config.toml
n_kv_head = 3
head_dim = 64
d_mlp = 448
vocab_size = 7372
norm_place = "pre"
positions = "rope"
init_std_up = 0.0231
lr = 0.00258
weight_decay = 0.096
lr_head = 0.0138
decay_shape = "linear"
final_lr_fraction = 0.0
steps = 3763
dataset = "wikipedia_en"
Each number is 200 + 20 x the weight over its row's rms, rounded and kept within 0 to 999. Layers, rows and columns count from 0. The size before them is the row's rms in percent of the matrix's.

# down: layer 4 MLP down (transposed), 448x192, rms 0.0718, rows 249-294, columns 0-47
# gate: layer 4 MLP gate, 448x192, rms 0.0788, rows 250-295, columns 0-47
# up: layer 4 MLP up, 448x192, rms 0.0714, rows 250-295, columns 0-47
down249,108,236,190,200,227,220,203,228,208,218,220,198,203,183,206,197,189,196,208,200,207,227,216,205,210,152,174,161,177,235,204,230,219,180,200,222,186,195,186,210,219,241,193,202,194,209,222,226,199
gate250,100,191,191,177,190,193,211,230,202,189,190,158,230,223,177,224,192,200,203,229,197,186,191,200,174,181,174,220,204,150,217,185,215,215,185,202,188,224,204,211,197,193,185,223,180,204,182,204,227
up250,093,201,162,194,217,207,181,237,205,221,193,220,158,181,196,238,219,211,187,197,211,204,201,214,201,212,204,197,202,199,209,206,219,192,209,178,183,221,194,219,215,214,192,196,197,202,204,225,228
down250,097,256,184,180,201,271,227,190,219,218,183,215,213,197,232,192,194,240,187,213,171,217,211,217,206,199,187,186,187,229,167,234,202,185,213,194,206,213,215,228,195,197,204,200,184,192,196,226,208
gate251,100,219,209,189,168,190,214,236,176,216,211,210,186,229,198,192,202,187,189,193,232,182,213,220,193,180,221,191,196,221,188,221,207,215,192,182,190,212,179,203,196,216,163,206,196,227,188,191,187
up251,094,196,192,197,161,191,185,220,206,184,228,197,196,199,188,199,193,202,221,176,204,223,220,183,182,203,220,202,202,171,199,222,148,211,185,205,232,222,189,238,166,220,180,213,226,169,203,206,218
down251,102,200,190,213,212,190,181,191,201,189,215,191,207,204,202,202,168,147,234,215,194,190,211,193,194,211,187,214,207,216,213,187,188,218,215,232,211,212,209,205,221,213,190,218,222,176,179,202,195
gate252,089,204,168,205,196,196,204,211,189,202,201,234,217,201,199,212,197,194,180,189,226,215,210,180,215,190,185,162,203,213,220,174,189,226,204,164,175,190,184,210,211,215,202,173,216,224,179,175,218
up252,092,207,223,190,214,198,211,212,181,201,218,173,152,212,185,192,203,219,154,219,189,196,202,156,179,218,197,176,197,195,197,186,185,217,221,235,204,236,184,184,219,196,164,181,197,203,196,230,224
down252,089,162,199,194,218,193,215,187,253,198,207,183,247,225,174,212,204,216,190,183,197,237,224,203,210,223,202,241,226,207,190,229,182,189,195,178,192,188,201,253,212,216,198,196,230,199,212,209,190
gate253,096,209,154,229,195,200,197,183,189,254,202,224,200,198,207,186,226,201,160,214,184,198,197,185,217,203,190,235,220,212,186,219,213,198,257,178,207,195,220,186,156,213,176,185,207,212,201,178,182
up253,096,171,191,193,183,192,184,219,187,178,210,190,206,197,177,213,213,179,242,185,177,202,194,203,172,181,172,202,178,220,242,221,176,193,184,201,187,204,219,192,201,177,204,202,183,207,192,196,195
down253,097,198,215,186,200,238,175,206,202,194,231,199,248,230,220,204,211,182,181,212,234,211,217,219,173,217,188,197,202,162,188,196,208,231,172,184,181,191,203,219,207,186,235,195,221,186,209,193,187
gate254,109,207,190,239,195,183,203,188,196,239,183,195,228,218,195,190,192,187,215,225,211,168,193,170,205,181,211,196,188,201,192,205,233,198,185,200,193,211,180,215,169,174,213,186,189,203,205,168,224
up254,099,194,221,211,231,213,219,227,159,208,191,220,173,205,189,170,216,225,223,209,211,203,241,232,189,191,205,196,176,222,170,225,178,191,188,189,210,197,189,200,165,199,204,211,198,210,203,215,177
down254,100,195,225,178,229,172,230,235,190,214,233,223,170,209,163,146,235,217,237,183,167,207,206,236,206,219,194,204,178,188,212,220,180,198,241,155,228,168,185,214,202,232,184,188,178,193,199,200,168
gate255,103,199,203,210,225,194,199,215,217,208,205,203,237,201,238,186,204,175,182,187,192,180,210,156,225,177,185,198,224,184,172,226,201,186,207,182,215,204,159,221,193,196,162,215,188,210,164,191,200
up255,098,201,180,154,188,206,174,219,225,217,190,197,190,236,191,219,177,229,207,243,188,138,178,200,215,204,200,242,196,211,241,211,213,205,187,198,203,222,214,174,207,239,202,220,175,182,185,198,224
down255,102,214,210,219,167,174,188,194,209,233,204,201,208,210,192,195,208,217,203,191,234,227,234,193,207,186,228,201,187,184,229,214,192,244,210,232,171,205,224,196,210,201,220,212,173,182,216,176,219
gate256,105,203,205,200,203,193,186,170,183,197,187,210,244,209,170,223,209,194,187,189,214,195,220,190,167,199,180,197,133,197,220,204,212,168,192,195,197,208,198,225,191,218,191,220,200,201,199,235,170
up256,102,210,219,222,222,192,169,211,239,206,237,215,203,248,206,204,199,203,176,197,170,228,187,226,177,175,162,142,204,205,190,193,184,215,169,192,181,187,172,170,198,174,182,177,210,206,232,209,175
down256,099,176,196,192,175,171,254,213,164,171,191,235,195,160,193,199,205,215,192,220,190,183,183,197,166,207,218,236,224,207,168,181,192,209,216,192,187,196,204,211,206,191,200,186,204,229,209,188,209
gate257,084,175,226,204,200,204,210,194,214,219,185,168,206,216,213,197,202,191,210,226,226,176,223,193,213,219,207,194,157,216,205,213,182,227,167,214,197,173,174,189,192,214,193,198,190,200,132,215,169
up257,092,170,222,182,205,216,220,204,228,171,178,180,181,208,211,212,182,253,220,186,196,239,214,199,187,200,206,206,224,197,203,199,174,175,202,211,176,183,178,187,227,230,191,237,198,189,210,222,203
down257,090,224,185,226,202,241,181,198,203,192,205,224,211,184,206,224,200,159,198,197,197,204,191,210,184,186,165,238,216,211,217,190,198,223,166,213,176,234,198,178,192,210,193,228,195,179,185,200,212
gate258,092,204,154,195,187,201,138,159,206,198,170,203,224,181,195,219,187,162,197,201,222,220,219,190,187,227,237,205,154,178,239,173,193,191,182,223,195,180,209,189,177,182,223,228,177,180,189,184,212
up258,099,205,252,184,212,199,199,163,189,215,228,220,202,206,206,204,215,201,196,203,189,191,181,206,174,205,202,233,209,200,156,153,225,220,201,187,193,237,178,194,179,169,164,208,183,189,197,184,228
down258,095,193,203,171,160,147,211,210,203,173,185,187,227,218,216,196,186,212,176,169,209,205,186,234,187,227,216,192,180,206,223,215,176,159,211,233,213,163,204,202,184,168,194,201,210,223,212,202,181
gate259,105,174,155,201,179,192,209,215,240,179,194,203,204,210,172,220,216,196,212,197,214,209,192,226,230,178,210,204,235,212,192,190,225,177,200,204,190,214,222,204,196,200,190,197,189,179,185,167,238
up259,098,208,214,186,232,198,205,242,199,272,207,205,167,168,188,196,202,148,193,185,223,218,195,228,192,203,199,196,208,195,226,212,208,171,179,199,214,185,169,197,218,191,178,212,199,206,221,200,179
down259,099,155,193,222,189,130,239,213,208,172,210,200,179,185,196,216,195,201,188,223,166,210,219,191,218,237,182,204,203,247,229,187,210,239,190,244,193,201,210,232,199,231,206,181,224,203,178,228,217
gate260,094,181,204,189,176,197,216,255,186,213,208,203,205,190,186,197,188,202,213,196,187,208,204,198,197,203,195,165,190,160,189,236,246,193,203,183,225,195,188,208,210,196,190,206,190,217,164,193,208
up260,099,185,215,186,219,202,198,232,192,199,198,200,218,241,193,194,215,180,192,206,190,190,182,171,186,194,195,204,205,203,195,206,212,209,190,223,185,208,191,185,201,190,202,241,189,169,219,153,165
down260,097,224,164,215,231,244,183,182,227,225,197,223,205,168,187,204,210,194,194,197,169,195,200,190,202,177,170,207,233,193,217,202,228,202,199,199,214,204,195,188,185,196,202,218,214,209,208,213,170
gate261,098,197,168,202,234,185,189,211,204,213,185,182,218,186,198,227,200,215,204,227,222,200,182,190,219,203,197,185,236,191,190,170,168,173,206,206,243,174,191,233,191,219,183,184,182,208,195,194,214
up261,100,206,174,232,210,214,177,215,195,209,190,192,179,213,197,219,215,212,183,191,221,212,184,175,200,175,240,188,205,196,171,182,193,213,223,191,174,199,219,160,186,192,213,222,195,190,179,205,188
down261,103,176,215,211,207,245,239,185,208,203,227,181,207,194,176,202,202,211,152,226,204,188,214,211,215,197,185,183,197,201,195,205,202,197,192,169,190,181,182,228,228,196,189,168,208,224,258,189,195
gate262,096,191,146,199,176,211,182,237,221,178,178,241,227,208,201,221,214,202,166,249,236,188,194,206,181,174,160,201,219,192,176,230,175,210,210,180,193,199,193,202,145,199,204,189,221,223,191,212,219
up262,101,210,200,148,233,185,229,186,210,233,211,192,175,190,198,209,189,197,226,184,191,212,204,229,233,184,185,221,216,183,191,229,191,206,239,206,185,202,205,211,208,166,190,179,202,186,191,189,197
down262,100,181,199,188,185,243,186,192,206,217,193,161,212,203,186,198,169,200,233,174,182,188,207,170,180,210,209,201,168,164,202,189,196,173,233,199,199,200,216,200,197,239,176,196,204,187,192,196,204
gate263,097,179,153,209,183,192,179,191,189,202,156,206,216,222,188,221,205,160,180,214,215,190,229,181,183,190,185,234,224,194,204,189,192,208,208,199,194,186,170,141,193,199,197,177,168,219,207,180,184
up263,108,239,194,203,198,198,193,223,144,247,206,198,179,188,201,206,199,221,218,193,163,197,191,203,181,214,220,209,187,166,197,193,220,189,210,196,213,206,201,194,241,222,215,182,217,178,229,149,239
down263,103,181,207,199,172,188,165,251,214,210,194,196,226,198,229,206,171,202,180,178,213,182,195,186,192,206,192,175,190,195,202,234,198,197,201,205,181,220,204,196,175,209,148,227,171,187,209,244,209
gate264,092,195,193,167,226,184,174,227,197,211,226,199,216,204,164,210,189,187,209,184,201,223,162,181,193,191,213,178,209,225,204,205,218,203,225,153,194,194,203,222,179,186,218,176,183,220,198,211,163
up264,095,182,176,204,179,215,196,192,228,196,225,203,205,219,195,225,211,183,190,229,195,200,168,178,193,211,187,212,230,188,189,212,194,225,208,183,208,219,192,174,180,195,193,230,245,210,224,220,194
down264,097,187,208,223,166,194,239,212,211,187,206,162,207,235,220,168,205,245,204,230,192,198,184,225,216,190,195,193,196,222,180,198,224,207,220,228,200,211,183,221,204,215,221,191,225,177,182,187,178
gate265,100,237,202,178,191,174,184,177,182,167,159,166,250,164,198,191,225,212,183,189,167,208,185,176,192,176,208,203,206,206,245,198,191,201,239,170,180,204,174,177,207,186,230,195,182,221,211,193,193
up265,103,209,187,232,214,198,167,204,230,225,204,211,200,197,229,198,196,209,216,198,200,197,206,194,175,252,197,218,167,198,209,209,208,195,185,169,196,183,220,198,202,182,220,228,216,214,201,211,199
down265,104,176,172,184,196,151,249,221,225,205,202,188,183,201,184,187,206,216,203,236,180,176,240,204,199,199,190,181,171,181,187,199,198,207,183,178,162,220,165,192,202,191,188,196,157,203,185,205,185
gate266,097,188,177,202,212,187,201,206,207,221,158,182,203,159,199,246,195,167,187,196,153,223,211,216,204,189,208,197,196,170,193,194,206,188,212,212,191,228,211,234,206,212,199,202,198,189,218,213,156
up266,108,175,203,184,157,198,219,216,202,203,216,218,233,187,176,172,242,178,181,221,182,189,210,213,207,191,173,185,217,181,226,193,177,166,186,189,225,182,187,190,192,214,173,219,210,204,223,188,207
down266,108,235,191,221,189,233,201,218,163,190,195,242,216,196,187,193,206,229,201,220,205,214,203,198,171,218,187,206,209,206,180,218,241,206,223,146,194,170,238,206,219,191,209,217,215,215,207,169,166
gate267,104,186,198,201,221,168,200,187,203,216,191,184,200,206,182,174,185,206,207,222,165,189,190,185,187,210,170,162,200,195,166,210,238,217,226,178,188,191,210,194,174,225,218,207,229,201,214,204,182
up267,106,191,195,209,248,197,198,129,176,190,198,159,226,214,184,189,158,211,198,211,185,200,198,149,179,187,188,181,196,214,184,208,203,211,191,209,192,227,167,180,206,208,218,187,181,216,212,250,183
down267,103,194,199,174,200,213,186,208,201,178,194,183,179,145,190,231,181,157,174,226,165,176,207,206,207,193,187,208,189,169,200,162,189,207,213,191,198,190,167,214,190,218,178,219,194,226,172,199,203
gate268,094,202,214,209,228,189,172,196,209,212,211,173,214,204,201,194,188,216,180,217,186,174,216,231,203,184,179,240,244,197,159,224,205,198,174,193,161,175,199,213,207,192,182,181,203,178,189,177,200
up268,097,199,168,193,186,200,214,197,231,205,195,208,193,202,216,223,223,227,195,194,197,211,192,204,186,203,207,164,190,184,215,208,198,213,201,188,193,203,204,190,218,209,205,185,190,260,171,207,192
down268,099,202,217,215,210,206,232,229,209,196,209,210,196,209,204,221,211,180,234,216,226,192,178,218,204,237,191,201,196,208,212,164,210,176,226,197,220,198,205,203,214,216,199,244,181,218,186,194,240
gate269,098,203,189,203,192,186,203,187,205,224,178,222,208,177,224,239,182,213,202,244,202,211,204,189,231,217,171,194,162,192,195,201,196,177,196,206,222,174,173,179,188,187,197,200,182,245,178,229,221
up269,097,233,207,190,237,178,204,211,216,189,189,209,203,219,214,175,215,168,200,192,195,185,177,198,183,208,225,200,215,211,197,187,204,167,210,223,181,192,194,199,190,213,198,199,180,192,201,164,208
down269,096,192,193,226,189,145,160,218,232,194,192,215,190,234,199,179,172,192,208,221,251,188,212,211,211,209,190,252,218,207,184,243,180,181,183,179,176,214,188,200,208,223,189,150,208,162,171,191,206
gate270,093,228,215,178,201,186,194,178,226,196,211,199,182,193,187,212,204,205,208,208,212,173,213,226,179,235,178,200,215,245,202,153,201,196,183,200,200,170,226,204,174,225,209,192,189,196,200,185,201
up270,099,205,197,189,168,205,179,186,207,192,181,197,203,218,184,187,178,223,196,209,175,162,259,185,194,212,209,190,222,182,240,195,175,171,179,183,202,238,181,213,172,179,203,211,186,200,178,219,163
down270,097,190,209,190,216,224,192,183,183,224,204,183,200,187,205,194,203,190,194,171,204,175,182,225,192,167,232,195,190,205,223,194,188,198,207,215,195,169,212,173,204,177,208,205,206,180,186,177,199
gate271,118,177,176,234,197,174,194,191,212,202,199,195,206,204,193,251,186,223,217,181,178,179,216,190,185,203,184,205,216,164,185,208,225,224,213,180,186,191,191,177,210,164,210,187,193,174,187,227,209
up271,103,202,180,202,185,206,199,200,198,193,204,152,217,196,221,182,191,216,168,181,232,208,193,223,185,227,208,203,174,214,180,200,190,171,192,197,187,195,188,200,196,191,206,203,184,215,238,175,159
down271,101,200,216,208,244,208,187,196,219,191,177,181,181,206,236,195,185,185,245,180,155,157,140,216,205,175,201,186,178,193,175,213,230,209,217,155,185,201,224,199,199,222,212,191,170,186,208,239,191
gate272,101,189,197,218,235,199,200,185,171,209,235,222,193,183,184,175,192,187,203,187,215,173,201,178,186,216,186,220,191,211,204,178,200,227,169,217,194,192,194,182,185,195,194,177,215,187,188,175,210
up272,100,219,197,163,176,225,197,233,227,179,145,198,217,237,252,215,200,189,188,192,210,193,189,205,183,203,187,184,205,194,191,227,230,183,204,158,212,210,194,208,221,180,206,239,218,219,233,155,205
down272,093,232,180,241,250,148,192,172,161,225,249,214,242,142,151,238,216,200,209,199,213,200,206,195,190,208,213,203,211,234,226,203,183,206,194,242,184,187,220,205,178,215,207,175,193,180,188,204,204
gate273,107,200,194,205,227,201,217,195,217,207,183,181,201,177,206,221,186,159,189,217,224,175,205,176,222,189,192,198,228,179,211,203,222,192,159,167,193,225,163,196,220,238,201,190,192,170,177,193,181
up273,100,250,193,169,199,190,229,218,160,194,188,190,168,159,200,166,207,188,207,222,213,192,175,203,189,165,196,175,181,194,195,200,212,178,183,206,191,186,208,183,209,197,215,214,196,170,177,187,201
down273,100,189,239,215,199,243,223,219,209,195,209,227,196,194,181,225,189,207,187,186,237,199,186,173,225,224,199,190,170,194,201,165,174,207,219,174,202,208,195,146,201,144,200,219,199,183,195,196,159
gate274,099,173,182,216,192,186,186,213,167,208,216,203,211,211,189,226,148,216,165,189,165,200,202,207,205,194,194,221,207,204,194,258,203,209,203,181,205,189,216,184,168,180,201,196,207,226,180,201,204
up274,105,207,180,203,194,211,190,225,223,186,194,194,222,220,196,222,186,207,204,215,209,241,222,238,189,214,201,184,193,219,253,210,209,202,198,201,210,191,246,234,219,214,171,203,202,196,213,161,270
down274,103,217,180,179,206,256,196,212,209,172,213,178,209,216,232,228,227,200,222,190,183,152,196,219,192,166,228,201,183,208,218,192,198,171,167,174,194,212,203,171,183,203,195,219,182,186,226,206,216
gate275,103,189,176,207,172,205,170,212,188,198,227,223,193,204,211,257,203,195,186,163,223,215,186,197,232,198,212,244,169,221,177,206,194,149,207,204,216,205,195,212,204,238,216,204,200,189,195,203,200
up275,105,179,192,168,199,200,202,202,220,188,202,175,208,204,223,215,209,216,208,159,188,211,207,185,226,205,192,209,180,212,201,192,208,159,246,210,210,256,197,187,208,234,156,188,174,148,195,184,189
down275,103,207,178,195,173,303,173,212,228,191,146,157,200,210,216,187,186,212,197,175,222,190,194,171,209,191,214,212,221,208,218,203,195,191,227,163,192,201,188,177,191,200,199,206,189,185,199,199,190
gate276,099,209,169,176,221,187,199,163,214,221,212,221,185,185,203,200,172,184,227,177,225,195,220,217,174,170,202,208,197,189,175,214,196,184,179,210,191,207,203,216,207,231,214,195,182,205,199,187,214
up276,103,203,201,202,206,207,210,196,193,212,174,217,197,201,193,222,223,179,172,205,203,186,192,205,164,165,208,200,232,198,239,178,193,168,204,204,167,219,198,247,180,191,193,191,193,232,196,215,201
down276,102,229,204,186,170,198,216,219,226,196,211,198,177,200,209,211,196,220,205,202,199,167,213,253,212,188,212,219,161,242,173,217,193,170,194,167,167,195,176,219,211,203,198,204,196,211,190,175,211
gate277,098,193,209,192,221,200,205,249,209,206,210,224,209,170,196,223,192,203,224,211,236,222,187,194,209,214,205,187,220,164,227,217,216,222,188,196,197,171,217,204,175,196,230,187,205,194,198,224,193
up277,100,206,199,200,209,197,208,192,198,200,173,212,174,191,206,213,194,210,195,216,182,210,192,240,224,197,181,221,204,192,168,219,215,214,241,219,208,174,232,218,203,200,194,233,208,173,174,212,202
down277,099,190,227,217,238,188,204,197,222,211,185,192,209,183,200,161,188,197,215,218,218,214,243,193,200,219,200,216,188,219,167,235,194,200,192,207,195,179,191,200,199,168,224,217,227,179,208,216,239
gate278,101,206,231,202,223,193,150,202,171,183,222,228,195,203,186,240,191,200,161,192,174,176,203,207,246,211,197,168,194,178,214,224,174,210,226,167,184,202,229,239,159,192,187,183,205,238,190,178,233
up278,112,221,202,196,222,207,218,217,211,212,204,223,206,201,196,165,208,189,189,194,184,230,228,165,194,181,233,200,195,193,213,194,192,201,196,194,187,156,156,195,199,211,252,180,225,200,216,212,191
down278,107,201,205,189,207,68,230,207,187,213,229,252,206,184,172,169,195,203,200,188,212,212,207,203,181,190,166,206,197,181,171,182,171,217,176,205,184,207,232,185,214,207,205,190,232,199,191,194,207
gate279,109,201,169,210,221,194,158,230,194,175,162,213,205,152,186,231,202,226,152,182,193,160,205,220,191,173,214,181,197,156,235,220,212,215,220,195,227,198,223,171,168,197,186,187,183,177,211,191,191
up279,097,218,195,169,218,195,208,170,188,179,189,230,187,235,227,186,241,212,198,147,246,171,204,178,182,223,169,219,217,213,216,164,247,216,176,175,206,250,206,188,193,223,213,190,180,208,165,196,220
down279,098,201,225,226,182,181,180,217,189,179,191,201,154,190,192,220,201,209,223,202,208,185,196,212,175,221,189,214,193,203,162,230,198,202,190,223,180,201,237,179,147,202,204,190,168,203,243,211,170
gate280,103,185,200,194,243,180,178,168,201,190,195,207,233,238,201,252,160,197,216,176,191,233,202,209,196,186,198,218,202,200,217,206,206,198,202,218,174,200,218,196,205,193,175,188,211,214,156,213,196
up280,105,188,191,185,204,216,171,183,201,179,226,183,195,179,193,174,175,187,175,197,168,189,182,223,192,195,177,205,190,204,217,186,190,200,192,226,205,184,181,204,206,203,173,219,236,196,176,213,200
down280,107,239,204,191,194,207,208,185,200,201,213,228,207,202,198,214,221,189,216,164,173,174,201,197,177,215,222,202,170,191,234,201,196,192,202,197,177,210,210,199,191,183,194,203,189,192,213,196,189
gate281,105,193,224,219,172,184,168,181,175,204,220,202,220,198,199,213,194,199,200,212,158,224,208,196,206,227,205,223,216,229,256,210,214,169,207,198,232,209,204,196,210,212,199,212,178,209,176,219,215
up281,106,201,196,196,177,204,198,219,227,222,196,207,204,213,197,199,175,186,201,174,196,224,215,177,201,200,200,232,207,174,200,234,169,203,197,205,177,211,173,188,254,183,159,205,187,212,208,208,190
down281,107,215,190,211,190,247,192,208,196,187,201,179,171,197,234,208,185,223,211,164,193,228,168,153,175,210,221,207,210,232,209,230,239,171,237,192,211,216,202,195,231,208,202,210,184,232,165,206,234
gate282,103,199,219,219,199,181,141,216,202,215,207,214,199,211,188,197,163,208,206,190,158,173,195,164,189,221,238,201,220,193,220,178,208,211,190,205,209,211,187,208,197,197,230,180,178,219,188,201,178
up282,096,210,215,222,186,204,225,204,207,205,208,207,225,198,182,209,217,225,194,208,180,204,182,249,205,229,245,162,221,168,250,166,199,182,201,201,241,213,209,185,177,196,235,223,187,208,200,198,147
down282,099,188,169,235,198,213,186,219,222,205,229,186,189,192,213,231,188,201,186,201,168,215,206,197,196,249,209,209,205,232,183,202,211,189,222,136,198,176,225,234,226,198,182,178,224,213,205,214,211
gate283,099,171,160,179,181,190,182,203,211,192,181,162,207,197,208,212,206,224,158,170,166,177,229,203,193,193,199,184,197,193,211,185,201,188,172,223,187,198,210,172,213,207,209,194,186,214,203,211,215
up283,097,177,193,227,159,200,208,222,222,165,196,177,204,203,203,202,194,216,187,223,206,216,170,231,153,207,202,169,217,195,198,210,203,225,164,189,182,242,170,180,205,183,186,201,192,197,211,153,180
down283,096,223,228,202,223,137,199,185,226,244,196,221,203,219,218,191,188,216,217,221,205,223,250,183,216,184,178,209,191,199,230,220,210,185,198,217,207,191,189,185,179,229,199,218,185,171,201,183,208
gate284,108,224,183,213,223,187,211,226,209,226,212,197,202,197,194,195,208,185,167,232,237,201,198,222,192,162,160,213,197,186,172,191,201,192,203,220,195,164,183,180,223,188,209,187,182,170,217,211,192
up284,101,167,171,161,195,209,204,219,193,217,198,230,197,222,214,206,230,206,206,191,171,215,199,186,212,190,201,196,179,230,183,185,187,193,195,185,197,198,199,229,184,203,177,217,197,253,178,199,200
down284,101,219,201,216,188,204,214,195,181,228,199,155,228,206,200,188,192,197,222,212,210,214,182,186,180,210,202,230,218,193,195,211,189,158,233,154,219,229,200,203,190,168,196,204,237,177,171,182,186
gate285,111,167,200,211,180,195,186,197,191,200,194,211,194,198,193,252,196,212,190,178,175,188,204,219,196,199,223,227,198,175,228,219,227,195,200,176,204,184,174,208,197,163,190,231,195,161,166,223,223
up285,105,190,169,171,199,195,220,230,216,216,199,206,223,204,209,204,193,211,211,205,188,212,243,212,181,200,209,211,198,216,209,209,187,191,150,206,157,179,175,172,223,181,196,206,212,195,205,195,197
down285,105,185,188,217,171,250,211,215,216,193,215,216,210,190,198,199,205,216,238,176,220,241,211,177,222,226,197,200,233,177,224,162,166,180,199,223,226,238,205,189,200,193,194,240,180,199,172,187,182
gate286,089,216,222,198,212,165,173,207,191,182,213,178,209,165,194,218,202,204,170,231,196,190,187,197,175,209,220,198,202,200,223,197,204,168,184,181,224,221,199,236,228,210,181,212,187,216,207,222,219
up286,094,196,222,215,188,228,223,195,265,187,190,199,214,193,190,205,259,221,185,203,185,228,194,241,221,167,219,223,204,204,168,201,181,177,192,239,165,201,187,206,236,219,202,239,227,214,201,213,192
down286,092,166,232,204,199,171,172,206,163,168,205,200,217,167,212,165,192,187,204,216,219,191,202,201,208,219,166,190,207,189,174,190,201,191,187,185,215,188,248,219,193,214,218,186,179,195,164,212,232
gate287,094,201,171,184,207,193,214,171,200,192,179,208,207,205,194,197,196,178,184,217,204,184,198,227,164,238,204,241,206,150,210,181,212,194,184,184,207,184,228,196,188,142,219,199,198,229,179,201,220
up287,099,224,170,187,180,203,169,203,197,210,182,194,177,194,206,200,210,199,212,217,207,172,222,238,202,177,245,194,231,172,194,212,182,204,220,224,163,167,207,195,176,204,188,151,225,247,214,196,212
down287,100,164,227,182,234,236,188,185,172,188,238,179,186,188,187,197,204,201,197,221,194,173,209,179,200,192,146,201,222,219,210,201,192,234,226,189,194,216,180,206,213,219,178,215,209,195,196,236,184
gate288,109,235,233,217,202,195,202,197,204,182,165,188,240,179,182,194,218,227,229,193,241,213,207,189,202,181,216,185,189,200,183,194,197,220,149,197,233,221,225,207,192,213,229,229,184,214,192,192,185
up288,102,221,188,175,205,219,204,192,211,224,193,206,190,199,232,223,208,202,170,205,206,183,207,228,240,177,233,227,174,191,179,184,189,219,208,179,198,232,201,200,249,196,201,197,205,220,205,270,158
down288,101,233,168,177,221,277,205,198,225,187,179,206,232,206,223,227,227,199,197,180,202,175,217,240,195,180,188,212,167,184,194,210,180,219,175,154,209,174,224,211,215,208,223,195,214,206,211,204,192
gate289,099,190,198,181,250,174,196,166,192,211,203,173,204,225,162,191,198,179,196,219,186,166,205,236,236,205,203,205,211,200,224,218,199,202,198,167,193,197,217,195,204,200,188,201,209,199,201,164,235
up289,103,192,201,157,186,199,222,154,194,165,229,189,202,216,193,192,199,208,159,165,220,172,184,204,206,199,215,183,251,218,237,186,212,182,178,206,227,202,169,180,171,205,216,187,189,228,214,237,200
down289,102,221,204,203,210,103,218,179,223,198,189,194,175,216,201,196,208,191,228,230,230,182,202,199,206,207,189,200,226,208,159,189,200,211,184,174,222,201,207,187,180,193,183,203,175,208,179,184,209
gate290,097,173,186,222,199,202,185,162,220,170,179,238,216,230,177,218,180,231,181,202,189,188,204,222,170,222,188,198,169,227,195,218,176,177,167,205,194,170,219,169,192,220,205,193,195,192,190,222,204
up290,102,217,161,214,206,197,183,220,194,229,206,199,221,215,206,192,157,242,208,201,224,140,203,193,157,207,198,207,190,209,198,185,204,183,226,214,196,224,175,196,192,186,205,210,183,224,194,212,178
down290,102,207,193,189,203,199,205,176,183,212,176,165,225,198,203,207,187,166,181,191,226,211,161,211,196,196,210,208,176,199,220,170,238,187,177,218,219,210,178,209,213,240,233,214,172,194,202,193,211
gate291,101,196,229,205,200,197,154,183,175,208,180,244,197,201,191,197,209,249,202,197,211,172,191,213,196,159,207,238,183,239,193,207,209,185,198,174,155,222,251,173,175,214,191,209,198,188,201,171,212
up291,100,221,197,209,221,197,198,207,212,184,200,198,208,189,192,195,196,205,195,206,213,212,160,245,180,190,173,210,187,250,179,202,177,196,181,206,201,209,189,203,156,179,174,207,205,197,191,197,168
down291,097,203,246,175,236,196,199,164,232,215,217,227,208,191,214,184,237,205,198,215,181,205,235,188,171,197,239,213,208,209,237,244,186,170,221,221,206,228,192,213,199,203,253,199,200,205,215,191,185
gate292,100,167,170,192,222,188,178,173,187,217,190,209,178,204,196,195,226,220,198,193,203,204,218,191,177,186,207,178,149,221,183,234,182,198,167,180,180,192,194,188,201,189,220,206,181,187,196,194,192
up292,097,189,163,170,169,207,201,165,183,197,195,230,214,218,194,188,190,192,195,214,172,184,219,172,196,204,194,192,196,196,208,171,204,199,211,197,230,189,179,197,194,206,182,187,225,226,194,185,201
down292,102,197,205,203,165,216,227,220,207,191,201,184,177,213,174,225,202,187,196,170,212,213,161,183,232,256,187,163,220,195,253,185,212,189,199,179,206,179,216,207,184,198,194,189,193,194,196,181,262
gate293,099,175,193,212,204,191,216,195,194,193,191,215,181,174,220,209,181,165,174,218,194,159,220,181,201,177,204,209,226,192,152,213,201,216,237,213,194,201,175,209,169,192,203,193,166,211,206,240,228
up293,095,188,252,189,198,200,195,175,174,203,203,188,188,188,194,194,134,202,186,196,184,196,208,191,206,225,216,204,204,180,210,165,173,218,227,179,225,192,205,202,187,192,154,233,168,204,172,220,195
down293,098,181,226,187,201,175,235,216,212,207,217,204,209,209,207,202,206,189,214,248,166,240,196,198,175,215,219,197,199,208,193,182,219,229,243,200,157,189,213,195,185,203,202,203,199,211,202,216,209
gate294,084,199,208,226,205,202,200,188,198,162,212,245,226,203,195,233,196,190,183,209,172,184,179,197,213,195,150,193,177,190,207,210,183,182,192,162,202,171,198,180,173,172,187,185,207,219,204,215,209
up294,097,265,196,211,203,193,238,200,201,231,207,178,169,204,210,180,201,229,234,209,222,205,184,155,222,171,196,242,190,196,202,186,207,196,174,190,197,181,157,224,208,237,214,164,195,239,207,198,203
down294,099,162,186,221,211,236,203,188,206,187,209,160,234,203,196,208,187,179,176,200,205,213,177,183,157,228,223,172,220,228,185,220,176,205,227,184,216,214,225,184,216,196,180,182,240,168,241,216,201
gate295,101,224,226,185,195,199,179,192,208,224,191,237,213,164,185,206,171,217,187,203,208,211,183,223,206,207,208,215,202,162,242,234,205,189,192,188,198,196,181,238,202,205,182,202,175,208,181,188,209
up295,098,180,233,170,193,207,188,183,199,195,199,214,166,200,189,208,238,178,192,196,195,189,197,149,174,171,207,205,190,162,195,232,192,188,214,222,226,212,198,241,167,198,168,217,199,203,193,165,230